Weights of a small GPT-style language model, trained from scratch on English Wikipedia: learned positions, capped logits.
Each number is 200 + 30 x the weight over its row's rms, rounded and kept within 0 to 999. Layers, rows and columns count from 0. The size before them is the row's rms in percent of the matrix's.

# up: layer 8 MLP up, 896x224, rms 0.115, rows 407-506, columns 192-223
# down: layer 8 MLP down (transposed), 896x224, rms 0.116, rows 407-506, columns 192-223
up407,102,186,162,153,219,207,223,250,203,219,194,182,209,234,176,204,188,184,199,186,209,213,185,196,219,160,168,275,160,244,224,169,234
down407,101,244,236,180,181,146,209,210,213,162,196,224,209,175,216,182,227,207,238,190,199,234,203,202,208,173,158,210,246,233,223,242,147
up408,094,202,171,173,158,225,211,266,189,176,188,211,158,177,191,225,229,240,146,204,183,204,186,164,235,179,263,187,211,242,193,200,252
down408,099,212,199,229,208,210,234,188,189,152,189,228,180,207,186,162,244,253,185,149,173,176,212,171,200,203,165,206,170,194,163,235,189
up409,104,222,225,207,238,211,232,236,214,221,199,182,169,221,173,192,203,180,176,187,157,148,258,175,194,241,179,232,201,177,191,208,167
down409,118,218,220,159,215,183,202,187,174,182,274,208,179,149,202,221,148,186,212,245,200,187,226,191,149,238,155,173,145,197,157,226,160
up410,095,220,137,186,170,186,233,213,218,149,231,179,184,161,190,169,243,175,241,147,206,164,187,246,191,196,212,243,186,199,210,212,209
down410,095,194,224,189,171,215,193,231,195,197,274,163,174,214,218,257,203,158,205,189,173,179,223,138,186,191,170,158,167,182,175,176,219
up411,098,169,178,174,229,251,176,166,181,162,179,210,202,214,211,206,225,196,201,272,195,211,198,187,193,171,150,235,204,222,224,159,206
down411,100,241,188,215,212,192,193,196,228,218,171,225,184,138,221,229,249,245,161,207,143,196,185,223,253,196,231,191,198,197,179,155,237
up412,093,188,183,226,201,226,206,195,245,197,199,197,223,180,204,178,152,223,193,216,235,221,189,142,254,239,228,237,206,220,263,161,175
down412,093,257,219,267,216,185,214,108,243,232,225,153,213,152,174,223,213,211,245,192,204,174,167,257,150,186,185,182,218,186,196,235,218
up413,093,205,200,177,180,129,223,231,186,213,156,236,177,188,219,201,193,223,285,166,229,213,155,234,188,255,218,201,228,134,237,187,246
down413,096,188,184,197,251,193,175,200,198,188,228,179,178,240,211,163,229,151,205,216,221,167,236,182,214,187,225,199,214,154,141,225,178
up414,101,130,245,136,182,211,187,221,203,213,223,236,194,200,250,191,207,237,197,205,214,171,207,163,203,183,223,154,182,203,221,185,217
down414,097,252,181,195,223,196,225,222,205,164,221,135,238,170,189,169,208,215,234,229,201,202,156,232,218,153,221,176,231,102,173,220,175
up415,091,247,280,234,184,210,216,167,204,164,151,174,227,177,198,159,216,133,202,216,228,209,183,151,207,210,152,218,191,194,241,189,209
down415,091,218,142,205,194,149,190,214,160,212,197,202,170,174,204,249,196,178,184,236,168,172,216,240,211,222,229,224,201,199,212,234,200
up416,107,206,199,168,226,169,210,188,188,256,184,228,150,247,222,224,254,148,180,159,171,188,176,149,180,198,171,278,184,176,201,195,213
down416,105,251,215,233,197,224,187,190,162,151,242,228,202,164,261,215,215,136,190,277,206,172,229,182,248,229,269,217,219,258,179,219,176
up417,092,227,185,156,213,229,151,232,239,207,217,182,201,248,172,214,164,204,239,246,196,133,185,170,190,202,211,221,184,225,170,195,182
down417,092,236,156,220,231,189,190,216,140,224,253,244,217,229,186,196,214,186,175,181,195,235,231,204,244,181,161,172,250,225,232,256,221
up418,092,229,177,238,210,179,232,208,179,238,195,223,175,175,183,252,182,205,202,170,242,173,213,171,204,160,181,231,216,183,193,230,184
down418,096,176,173,252,189,153,158,202,182,208,166,163,136,200,169,184,214,219,189,255,207,231,203,203,239,204,194,140,216,148,176,197,194
up419,105,197,195,197,160,217,212,189,247,224,154,260,195,274,132,189,188,205,216,132,212,157,207,236,203,208,190,141,178,215,218,163,239
down419,101,180,238,192,156,144,236,196,178,193,212,240,216,173,193,219,205,215,188,215,208,187,132,188,215,207,167,202,194,186,231,214,227
up420,100,267,199,200,174,178,154,243,226,200,146,163,204,206,264,189,216,161,163,218,171,221,204,191,191,205,158,223,198,226,160,174,195
down420,096,188,276,131,175,177,204,196,207,221,222,185,178,214,137,213,172,253,230,153,222,225,156,227,173,149,188,241,236,135,201,166,193
up421,102,216,165,205,248,220,115,159,189,220,185,167,164,193,198,220,214,160,185,169,195,185,204,136,156,211,176,252,262,234,178,161,181
down421,097,241,251,154,171,152,184,245,202,177,184,208,196,195,175,211,198,171,230,244,180,184,197,191,202,216,218,190,171,162,162,226,214
up422,117,223,185,155,188,198,205,220,199,223,242,197,225,218,217,280,221,259,186,181,190,216,186,166,228,257,256,230,218,208,178,179,171
down422,106,206,193,187,200,208,194,178,238,203,218,162,182,198,247,218,178,237,217,181,179,181,216,177,207,242,135,234,228,249,187,232,183
up423,091,190,162,171,263,198,230,178,218,192,155,156,218,217,234,212,234,173,174,176,235,188,193,177,159,139,232,211,170,211,212,179,218
down423,092,214,232,242,229,240,245,251,188,224,262,217,217,205,189,226,220,237,221,259,164,216,218,228,221,152,200,208,235,129,198,170,181
up424,099,187,196,190,251,170,163,166,181,273,209,145,223,133,212,169,226,168,230,230,226,228,231,256,221,202,245,219,188,132,188,210,204
down424,085,196,213,269,277,197,184,178,181,114,213,163,161,190,178,170,191,223,207,237,192,180,191,212,206,256,230,126,226,206,231,239,224
up425,101,225,187,214,212,258,201,204,190,204,196,197,192,183,211,210,181,211,184,167,242,267,211,257,212,182,186,198,243,170,170,223,185
down425,103,206,182,271,170,204,194,183,251,268,192,162,183,153,234,167,215,190,217,179,175,203,164,163,191,188,221,172,241,211,190,227,204
up426,097,190,167,214,199,231,219,220,207,219,187,210,230,198,191,171,234,191,201,209,201,202,181,137,227,183,241,246,167,176,186,217,147
down426,103,228,222,213,144,195,176,207,258,152,163,203,187,164,170,157,173,174,224,223,236,243,213,218,211,176,174,176,198,198,225,200,185
up427,092,174,200,187,177,185,153,184,180,215,266,195,198,179,204,176,235,263,132,197,191,185,198,187,183,158,234,222,181,238,197,176,170
down427,092,194,167,217,194,196,241,198,228,224,142,166,166,202,190,195,216,212,191,221,208,208,171,201,202,210,155,202,184,143,170,218,228
up428,110,215,188,156,262,160,185,185,182,233,212,216,148,194,169,186,243,217,183,169,250,211,225,219,184,224,172,162,190,195,230,191,231
down428,102,179,222,190,327,191,203,172,208,143,211,204,270,186,221,218,200,188,198,234,168,184,177,227,205,187,226,187,180,170,213,257,183
up429,105,187,159,157,174,196,194,194,197,176,149,151,205,133,200,154,209,252,165,227,214,232,172,177,238,182,208,179,263,208,143,174,193
down429,100,163,167,204,229,180,174,160,184,186,176,145,213,190,191,234,234,145,240,208,180,192,196,233,176,216,219,195,167,179,194,184,213
up430,097,185,245,217,206,187,170,218,203,247,193,174,189,228,230,170,208,202,193,192,190,237,150,212,192,177,179,236,238,193,194,167,213
down430,098,178,227,242,182,160,212,188,233,191,193,173,221,190,175,213,210,204,216,253,159,195,121,184,158,193,233,167,200,167,219,203,232
up431,094,167,212,170,218,222,175,197,187,198,244,219,187,222,162,185,213,213,206,167,227,132,200,173,209,153,265,189,211,191,166,194,125
down431,086,230,200,200,208,174,270,211,270,197,200,167,167,191,140,232,210,214,137,262,191,209,189,240,213,219,208,163,203,266,166,190,229
up432,107,176,151,157,274,236,193,218,207,236,194,174,258,204,174,244,191,201,219,172,243,171,207,217,194,179,220,229,167,227,191,214,225
down432,092,199,218,219,317,175,154,202,214,179,224,229,190,176,173,149,222,178,191,209,200,225,192,183,190,194,193,164,174,223,254,241,189
up433,094,208,194,247,196,238,172,223,217,199,176,148,196,243,235,217,225,210,198,180,191,192,194,166,188,221,167,217,233,155,187,262,199
down433,099,203,230,193,208,173,184,165,182,243,130,214,196,224,194,213,232,172,217,211,184,271,185,242,197,197,210,179,151,214,184,242,210
up434,109,183,197,197,230,264,139,159,224,186,158,144,196,224,175,202,260,216,259,166,187,239,210,186,193,139,199,183,248,215,226,213,192
down434,104,187,201,235,136,198,211,199,175,192,184,222,188,215,193,145,195,189,153,178,188,197,189,199,261,178,158,226,182,205,198,170,148
up435,094,166,240,224,234,218,175,178,233,258,221,241,174,173,223,139,200,215,214,155,214,241,243,183,239,187,219,199,198,161,177,170,240
down435,101,196,184,203,189,183,206,208,167,148,223,253,154,230,213,196,195,207,166,236,182,169,162,212,153,242,185,219,185,178,200,196,188
up436,100,124,189,209,218,248,152,178,217,236,219,222,225,187,224,173,253,197,167,197,190,241,213,231,195,146,192,161,248,182,265,197,200
down436,106,155,224,185,209,206,188,179,214,167,236,218,214,220,233,176,221,154,231,223,152,157,201,233,190,189,200,204,201,178,220,219,190
up437,106,148,149,228,176,178,162,270,202,217,220,172,179,191,208,223,185,226,154,194,247,202,221,215,226,228,176,191,232,211,155,210,167
down437,116,173,163,176,142,194,260,242,186,211,171,184,200,202,245,200,132,197,203,189,225,189,230,168,176,196,221,220,188,189,208,238,155
up438,102,203,203,213,253,194,160,288,228,197,221,184,272,159,251,177,200,237,167,206,204,235,214,219,231,218,140,204,139,172,223,201,223
down438,107,182,118,224,151,171,163,186,173,253,150,193,195,163,227,230,174,182,191,176,204,195,160,206,199,172,224,218,181,178,217,167,181
up439,085,226,219,166,178,179,125,251,219,222,214,167,272,168,241,193,197,143,215,175,184,212,250,217,175,252,212,170,211,196,233,233,147
down439,097,182,219,227,169,217,244,156,203,219,182,173,110,204,182,171,165,277,181,226,246,164,158,185,204,183,137,206,201,199,190,196,212
up440,095,314,174,127,190,203,253,182,176,172,197,231,179,207,138,204,214,241,197,180,219,207,226,240,231,173,144,254,163,135,225,203,175
down440,094,195,163,226,258,170,135,202,170,137,214,197,244,163,234,177,224,199,179,243,145,227,196,232,203,234,197,170,251,219,154,193,210
up441,112,222,229,216,137,171,204,215,227,163,224,228,212,237,165,216,228,233,261,204,207,202,195,231,225,246,237,236,180,236,112,235,154
down441,098,213,207,182,275,163,208,177,168,236,193,208,201,168,198,215,189,199,175,224,243,235,180,225,173,224,255,192,171,144,266,206,217
up442,104,200,114,145,184,238,192,212,181,182,225,148,186,210,249,191,211,208,222,125,263,220,219,198,179,182,144,176,137,184,191,138,215
down442,100,186,128,213,236,198,206,253,147,182,191,200,145,209,205,144,218,224,198,209,185,179,205,204,206,212,214,243,216,199,173,174,163
up443,099,203,245,173,207,199,212,170,216,239,273,197,210,169,193,223,186,206,190,187,188,168,196,201,245,134,151,196,221,173,211,236,207
down443,107,217,265,206,223,132,274,124,126,214,165,180,142,191,202,203,137,153,189,198,285,221,207,216,214,191,172,188,185,153,178,170,212
up444,096,203,237,175,227,177,231,197,211,185,194,243,229,189,250,201,159,170,128,179,203,268,238,211,123,181,203,248,175,207,208,203,179
down444,098,172,202,224,213,244,231,232,201,201,258,168,160,220,149,184,228,220,236,239,197,180,192,197,235,234,189,184,243,238,151,175,221
up445,101,166,233,191,133,201,229,144,264,211,173,177,219,204,195,181,257,161,181,229,215,176,231,209,198,189,206,165,228,174,232,183,172
down445,103,196,209,256,120,182,277,182,263,185,160,177,200,172,283,175,207,214,194,256,190,175,151,198,204,186,232,210,170,182,233,195,195
up446,108,214,238,182,214,232,221,191,181,159,195,185,182,185,169,224,186,210,264,195,208,214,240,193,164,212,231,192,185,277,190,222,154
down446,113,196,212,240,226,228,192,159,204,210,153,240,170,187,200,148,155,195,196,161,176,152,193,188,188,172,184,233,222,210,232,220,198
up447,112,194,257,220,179,201,214,187,213,167,188,219,210,225,229,158,200,225,179,188,192,248,246,143,148,204,220,165,180,189,208,216,200
down447,116,180,140,279,162,185,197,180,185,220,131,130,213,201,221,240,208,165,217,173,249,187,215,187,216,226,184,228,210,208,185,232,144
up448,096,188,212,263,225,136,185,233,250,241,214,213,198,195,214,215,174,264,242,176,244,215,232,200,172,155,164,187,190,232,188,195,208
down448,099,166,154,201,185,268,200,161,226,202,241,251,211,199,210,155,257,204,163,165,219,217,186,216,197,183,254,204,212,240,177,214,224
up449,088,217,226,183,185,189,160,207,237,227,276,190,233,222,198,139,183,209,211,205,211,217,145,200,222,254,186,220,254,182,210,227,229
down449,084,237,209,177,268,226,211,181,237,191,192,201,216,207,281,213,207,186,207,253,196,157,225,218,236,165,221,225,144,205,196,212,251
up450,105,232,213,258,182,210,183,270,215,245,232,175,193,227,226,199,222,212,138,201,213,205,189,222,237,176,223,204,180,214,244,169,185
down450,107,233,198,183,176,233,158,229,209,184,200,173,193,212,162,254,183,208,191,224,162,228,226,195,240,191,225,160,221,214,256,186,212
up451,100,220,207,179,176,194,204,196,174,201,210,213,146,230,237,189,213,173,166,178,235,234,177,186,148,207,261,182,175,191,224,173,196
down451,098,194,185,203,155,131,177,169,241,195,184,215,248,170,196,164,183,200,195,216,172,171,162,198,227,189,183,221,198,209,190,174,220
up452,104,158,193,209,227,206,216,225,223,206,178,216,204,209,205,173,181,149,165,201,220,193,221,229,160,228,176,269,171,162,199,222,210
down452,111,189,191,158,182,204,201,195,188,228,217,158,228,206,173,192,188,242,205,193,267,209,144,171,163,154,223,260,238,196,208,191,193
up453,090,253,259,207,172,193,182,184,199,241,244,177,222,231,233,197,194,211,187,246,222,203,230,216,211,188,201,180,185,187,172,198,185
down453,093,223,209,217,181,200,179,163,186,216,230,176,182,185,177,171,174,199,144,224,214,191,187,183,205,201,177,260,218,182,178,209,202
up454,092,212,175,231,212,163,178,231,209,211,167,229,190,270,199,192,271,158,148,201,202,175,209,162,182,238,167,197,177,222,172,217,182
down454,093,163,182,184,162,195,212,184,208,189,207,180,233,177,207,197,189,166,204,130,207,206,224,259,215,150,191,206,192,202,183,214,231
up455,097,202,185,205,197,193,217,182,189,190,233,228,198,221,213,228,272,191,198,208,202,238,158,194,151,204,208,211,179,197,162,250,163
down455,099,212,254,200,268,218,186,176,197,160,219,158,223,199,196,204,208,130,217,203,170,132,172,209,206,196,218,230,236,156,183,204,229
up456,096,246,185,263,269,186,172,260,178,160,214,182,163,169,218,179,245,202,205,171,216,220,191,220,143,165,203,210,177,167,219,170,211
down456,094,220,136,165,202,211,196,233,206,173,138,217,228,241,149,201,133,184,200,237,199,277,185,195,169,182,257,183,187,207,197,243,167
up457,090,258,248,219,200,199,156,206,221,174,205,153,191,242,204,235,275,148,178,216,256,204,222,200,195,194,204,193,189,187,215,225,162
down457,088,264,214,191,251,174,225,179,165,213,195,221,205,199,197,187,182,197,188,220,191,172,165,202,159,156,215,209,237,204,205,228,230
up458,087,180,219,189,215,181,187,233,164,185,159,117,200,259,161,237,137,176,153,198,179,204,169,185,166,205,197,185,246,187,222,193,140
down458,096,252,227,197,221,178,198,228,200,228,199,200,226,200,207,228,218,172,193,172,235,218,221,205,187,245,200,221,190,242,150,196,188
up459,099,165,174,274,219,171,201,152,189,163,183,173,157,174,211,181,216,146,195,165,264,256,246,209,158,221,211,250,236,199,152,166,226
down459,101,219,146,161,208,179,203,179,216,192,194,207,178,221,231,205,183,190,195,249,188,141,179,189,264,226,173,209,212,239,180,221,179
up460,114,196,231,244,242,259,219,185,227,202,231,242,163,205,226,191,224,128,144,251,200,245,204,239,190,141,209,150,198,212,231,221,143
down460,112,236,241,278,157,182,235,195,211,191,176,202,185,213,199,184,183,201,214,190,218,184,218,162,232,199,192,212,207,177,202,187,180
up461,092,231,169,228,182,208,208,207,181,181,210,169,193,237,129,199,188,204,180,120,171,272,217,234,196,189,205,209,169,202,200,177,196
down461,084,215,205,160,213,217,164,190,218,221,218,167,222,219,224,185,179,169,291,246,235,180,222,173,226,197,161,186,196,159,173,149,218
up462,110,213,233,198,225,195,197,181,178,211,198,143,218,181,199,226,203,156,163,241,197,220,208,247,217,225,233,162,202,231,224,144,198
down462,119,243,192,180,231,180,187,219,174,210,199,186,207,191,195,223,213,251,173,182,224,216,190,235,252,174,227,237,217,199,226,234,231
up463,087,177,208,176,175,128,210,176,235,168,196,189,158,238,226,216,205,167,140,174,176,181,185,195,197,230,210,196,190,166,193,169,281
down463,093,167,227,184,189,199,243,167,146,134,183,184,199,204,200,233,172,255,219,181,193,198,200,192,194,188,200,214,190,198,166,218,193
up464,096,216,194,213,189,255,183,182,155,229,229,158,222,215,170,232,142,166,149,204,188,158,228,196,240,192,258,226,222,226,213,175,224
down464,092,204,166,218,226,115,123,203,211,163,178,197,186,146,172,194,191,213,232,217,178,241,184,253,202,220,190,203,204,197,169,234,187
up465,092,192,182,210,224,229,157,174,263,126,155,190,279,170,247,207,144,207,169,158,204,155,200,183,277,190,178,200,207,157,242,191,169
down465,093,211,226,234,174,158,183,182,250,209,159,235,216,190,191,180,211,140,231,205,168,225,150,198,234,247,205,190,183,169,176,239,171
up466,141,204,193,138,233,236,171,195,213,204,179,226,261,189,166,214,256,214,166,218,220,187,171,192,182,247,159,255,210,167,166,208,232
down466,137,242,199,228,213,193,180,241,165,227,174,221,238,177,236,180,221,188,183,171,168,192,167,207,188,225,152,221,228,197,198,195,191
up467,103,183,184,187,208,227,244,235,220,174,173,187,204,158,138,223,175,187,209,202,234,194,249,200,207,208,171,179,170,237,224,193,217
down467,104,181,192,226,202,232,224,198,198,177,169,214,260,177,195,225,236,272,184,206,203,214,205,157,236,190,268,167,232,196,215,191,147
up468,093,204,168,213,171,219,184,197,242,242,170,208,186,225,197,190,232,243,145,148,209,168,223,219,164,180,192,186,128,163,202,211,196
down468,096,177,209,167,168,210,208,139,177,225,170,157,214,189,213,183,176,217,189,232,266,195,225,202,218,263,250,207,211,200,220,107,183
up469,095,183,246,188,184,227,219,159,196,197,184,188,209,251,173,219,233,262,237,240,226,201,199,162,180,209,224,201,219,222,254,194,209
down469,097,215,157,238,231,185,163,233,235,189,202,169,169,190,205,187,190,184,170,202,188,228,203,210,179,198,223,167,159,182,183,206,181
up470,110,176,204,209,216,155,184,218,196,214,200,185,216,205,177,247,165,181,128,184,268,191,205,171,199,232,171,217,185,200,180,210,205
down470,100,194,202,208,264,239,188,221,208,246,199,204,224,224,198,165,165,177,212,186,161,208,171,222,194,164,232,215,200,205,193,221,229
up471,111,192,150,247,227,256,275,145,251,174,161,185,253,154,211,182,169,179,139,189,220,156,216,192,212,174,164,177,204,279,225,205,192
down471,109,154,221,183,257,148,155,152,211,232,148,199,198,273,159,169,146,209,192,218,218,212,192,208,182,215,191,201,158,144,169,217,235
up472,089,192,189,140,170,217,178,170,206,205,258,202,165,152,220,162,234,210,193,186,232,208,234,156,221,196,205,212,192,194,211,163,210
down472,094,222,198,187,178,184,192,141,222,214,214,158,199,215,218,214,185,188,196,166,222,198,155,210,200,187,232,145,237,204,181,190,210
up473,100,212,203,226,217,253,194,153,221,172,126,197,207,175,251,201,179,199,208,199,195,227,214,191,194,179,207,222,227,202,215,201,186
down473,097,230,195,204,215,182,209,250,192,265,263,178,199,192,207,226,214,242,205,247,189,167,183,227,221,202,236,250,171,212,255,157,202
up474,096,212,220,149,168,278,248,205,223,227,178,209,194,186,209,187,222,168,191,232,183,251,206,202,214,187,215,208,243,252,196,210,222
down474,103,162,173,136,212,203,199,216,260,180,208,194,203,181,207,193,188,227,243,196,180,216,231,226,196,229,209,155,190,240,210,223,169
up475,094,180,204,210,204,253,195,199,222,229,176,239,201,198,178,198,236,202,170,217,218,163,211,220,235,204,187,237,132,243,195,191,146
down475,109,225,184,188,211,195,232,214,255,210,159,178,188,172,196,226,221,173,176,210,205,218,189,226,206,290,125,248,215,222,248,145,228
up476,097,162,166,200,177,219,212,199,232,226,155,186,201,244,211,220,235,220,231,209,182,174,176,175,188,250,192,211,201,246,221,204,161
down476,095,185,225,203,178,212,180,189,201,210,212,220,217,205,213,159,133,199,160,146,172,208,244,246,184,150,226,208,204,122,151,186,244
up477,104,159,151,202,173,171,195,196,132,183,249,200,204,221,224,144,168,163,212,160,188,200,169,228,180,202,191,227,214,194,216,150,244
down477,096,159,201,182,205,222,169,208,169,153,141,209,200,178,234,221,175,156,236,178,184,231,183,213,206,211,195,221,236,217,223,234,187
up478,101,176,215,238,227,183,169,250,187,197,195,219,220,238,229,178,230,223,203,181,205,210,226,217,217,200,152,238,160,216,184,226,221
down478,087,115,230,197,176,169,207,205,185,189,179,155,232,178,140,213,186,225,182,157,233,235,235,225,201,194,227,202,224,164,172,233,196
up479,092,199,201,270,157,237,240,227,229,183,269,215,233,229,215,175,193,199,188,241,183,177,180,199,221,239,182,231,258,259,204,181,220
down479,089,144,233,193,191,208,222,198,213,176,221,221,235,209,208,238,200,242,219,173,206,224,225,203,225,188,246,185,182,179,189,201,228
up480,094,251,133,209,255,193,218,195,216,197,197,184,234,215,261,203,206,192,219,157,209,237,186,159,155,179,185,197,237,200,129,206,231
down480,103,168,224,194,166,168,223,178,196,125,193,254,186,172,166,178,197,241,169,196,171,229,205,184,192,184,162,151,206,147,172,202,162
up481,102,226,182,157,242,194,230,172,261,192,252,197,217,212,197,194,156,185,195,214,245,169,235,241,202,234,138,273,200,186,210,254,184
down481,098,185,176,217,162,207,214,186,201,191,149,233,190,208,211,230,225,179,221,157,164,169,182,181,161,242,226,183,207,234,177,158,261
up482,097,164,219,146,170,210,191,191,225,248,146,213,184,235,211,122,205,227,225,198,191,168,210,160,201,159,226,189,186,224,219,229,198
down482,097,159,171,150,164,252,182,177,177,239,160,181,207,271,201,153,180,169,245,165,216,167,195,193,139,208,199,235,168,205,200,218,240
up483,097,207,209,209,200,228,199,197,180,235,174,183,166,203,190,269,261,199,231,208,175,192,207,208,194,196,180,191,245,131,215,202,181
down483,099,176,238,186,267,148,174,157,200,195,126,193,245,242,220,188,200,180,202,236,204,236,140,174,185,160,214,252,217,201,228,232,185
up484,104,201,188,165,244,259,207,132,198,176,195,183,249,250,157,198,168,206,189,246,192,152,219,132,188,186,223,198,172,240,217,202,219
down484,105,181,194,218,188,203,227,214,265,212,173,229,189,179,151,183,164,148,147,161,173,183,183,157,170,222,210,262,189,239,175,217,175
up485,107,218,171,222,262,155,225,218,189,248,242,189,212,162,213,209,204,250,177,193,167,255,176,151,177,191,222,167,170,236,144,183,243
down485,113,180,212,164,272,153,205,181,192,200,218,194,149,163,218,145,225,226,176,151,192,234,175,213,141,214,197,175,234,262,148,187,219
up486,107,208,216,178,163,228,145,235,194,192,186,238,218,189,186,166,139,218,182,254,231,183,223,199,204,150,201,157,190,124,228,205,248
down486,117,258,191,172,114,189,173,247,174,201,170,218,190,260,261,184,163,168,142,198,208,222,176,166,203,224,197,212,224,210,222,202,199
up487,092,208,234,216,255,208,178,227,210,231,213,263,145,198,196,231,214,233,200,203,205,158,228,180,178,210,232,214,195,231,145,167,212
down487,089,217,114,215,225,249,240,236,203,203,163,259,169,190,178,184,179,163,196,182,168,220,242,192,176,215,191,237,179,175,250,215,234
up488,092,208,201,158,223,159,222,236,200,185,201,248,232,175,272,192,198,237,171,152,246,173,234,163,192,208,143,228,168,189,160,208,178
down488,097,177,246,253,220,242,229,208,213,201,208,215,156,203,211,173,218,186,160,226,235,229,193,206,188,165,167,162,176,183,193,255,203
up489,102,191,205,208,180,232,146,140,202,268,179,170,223,276,184,211,243,163,164,211,187,203,230,220,218,198,186,158,222,209,223,167,202
down489,104,216,166,186,148,206,174,183,175,150,171,185,199,216,204,235,195,198,195,184,195,198,190,213,171,233,195,199,171,238,209,213,205
up490,112,209,203,229,204,215,232,253,225,183,179,230,173,230,201,186,183,202,222,204,195,201,158,189,208,209,247,216,191,225,149,228,195
down490,087,216,189,222,150,178,196,218,220,218,219,196,221,224,190,239,184,227,107,180,231,202,174,193,205,171,196,150,264,215,246,144,167
up491,094,216,243,178,216,189,214,187,187,202,191,206,188,220,196,167,219,145,245,175,189,157,195,206,185,232,212,177,195,202,216,243,215
down491,097,190,168,212,205,189,159,215,203,204,173,173,227,192,205,238,188,228,209,224,182,223,197,228,228,220,184,194,163,218,165,184,251
up492,103,155,249,228,182,250,222,200,235,213,223,187,153,185,208,181,222,172,198,217,198,145,214,189,231,229,208,232,233,183,180,224,186
down492,102,198,143,184,286,199,177,201,191,204,143,136,249,188,224,233,197,193,210,124,235,187,205,200,168,200,178,149,213,239,175,185,210
up493,097,205,171,180,235,213,149,198,216,228,180,171,231,208,177,177,207,154,173,195,241,243,278,195,191,209,148,222,224,203,221,237,226
down493,102,242,215,182,177,149,195,193,215,194,255,251,167,209,183,203,161,179,182,207,189,145,187,173,244,172,248,200,261,215,219,216,208
up494,119,180,198,221,176,183,206,198,205,184,209,203,194,223,209,170,217,160,206,199,168,200,188,183,150,199,230,173,183,121,217,191,241
down494,121,224,229,184,230,190,228,170,203,184,183,185,194,160,175,208,144,197,213,148,225,218,158,208,239,225,177,229,200,274,216,183,166
up495,098,176,193,160,197,200,222,168,222,184,210,160,218,131,230,243,148,201,246,191,245,210,241,169,167,209,220,160,206,173,182,276,241
down495,087,169,221,245,221,183,207,190,240,178,226,273,194,217,136,175,244,203,168,189,221,225,200,236,259,212,175,155,177,198,226,162,203
up496,105,219,218,171,249,198,188,214,228,208,251,176,191,160,187,237,174,195,206,245,146,174,210,285,219,206,243,219,244,208,213,199,186
down496,104,211,191,214,163,193,204,161,255,180,203,211,203,180,183,198,221,187,190,206,201,164,200,216,207,185,201,149,195,165,238,203,234
up497,099,225,176,171,138,157,185,219,213,204,227,166,235,201,190,195,197,263,171,168,179,138,198,193,268,128,204,218,212,173,158,204,195
down497,099,186,168,214,198,170,140,166,196,268,145,224,240,204,203,220,158,242,194,169,212,193,201,222,230,192,190,231,195,186,244,207,253
up498,097,211,158,243,215,141,192,250,213,168,273,169,160,153,219,197,194,201,135,205,236,151,206,170,151,253,206,179,148,220,157,120,210
down498,098,241,195,172,176,163,207,148,201,165,188,217,225,228,161,215,180,158,152,150,163,197,165,218,173,229,200,199,179,241,215,182,202
up499,131,187,237,192,182,189,229,189,154,256,201,212,176,156,177,236,171,210,162,199,251,234,208,225,229,217,178,187,209,188,218,168,208
down499,145,177,180,174,198,164,229,117,180,221,186,253,136,176,186,201,171,206,191,194,216,241,174,223,211,201,233,215,178,224,201,180,234
up500,101,205,192,160,220,201,243,150,233,209,205,192,188,218,214,212,195,252,204,199,194,173,244,176,190,208,208,161,234,241,177,233,222
down500,102,201,239,175,170,139,224,249,220,192,207,147,206,193,199,251,227,177,176,213,226,225,216,182,155,263,141,173,207,197,196,176,224
up501,093,209,153,231,219,224,216,235,190,143,192,151,162,190,185,238,223,196,191,229,171,173,240,179,301,200,178,203,206,235,183,143,235
down501,095,155,174,154,106,253,200,201,198,177,220,125,183,213,217,198,190,160,205,208,204,183,204,203,182,174,166,182,235,261,197,240,209
up502,102,182,250,186,213,187,210,168,159,189,199,220,152,205,202,142,215,167,158,221,224,178,202,246,214,191,175,182,171,226,251,159,225
down502,102,170,228,169,221,215,239,165,147,251,211,235,214,202,167,191,197,223,284,227,277,173,224,192,251,264,237,135,196,192,210,170,221
up503,104,171,207,235,171,214,213,248,191,214,148,129,225,248,226,176,215,177,150,221,224,228,219,187,233,199,162,200,232,231,258,181,216
down503,103,196,142,209,190,175,225,185,203,156,200,200,158,172,165,116,175,165,164,194,189,230,234,185,246,194,152,258,205,226,193,239,214
up504,093,171,211,222,189,185,236,264,194,225,251,205,155,211,159,196,213,194,228,219,216,194,172,194,214,203,198,206,207,251,240,193,225
down504,099,191,197,151,153,189,141,232,203,203,152,257,181,232,225,227,202,183,194,224,206,164,204,237,231,209,206,157,223,189,258,184,164
up505,098,236,186,191,170,214,149,212,210,194,232,230,235,177,176,172,222,170,215,166,227,212,257,226,201,255,179,160,209,203,195,190,201
down505,099,188,248,194,205,197,226,204,223,240,167,137,190,228,182,193,205,231,183,251,177,213,202,181,210,256,212,228,172,217,228,212,155
up506,098,210,246,175,190,194,182,159,232,210,221,221,207,185,213,233,262,152,191,181,210,186,205,197,165,245,173,219,221,246,262,170,196
down506,095,223,208,193,213,141,169,204,207,180,182,202,172,184,235,199,165,125,205,194,205,191,168,215,216,185,168,179,217,224,142,215,209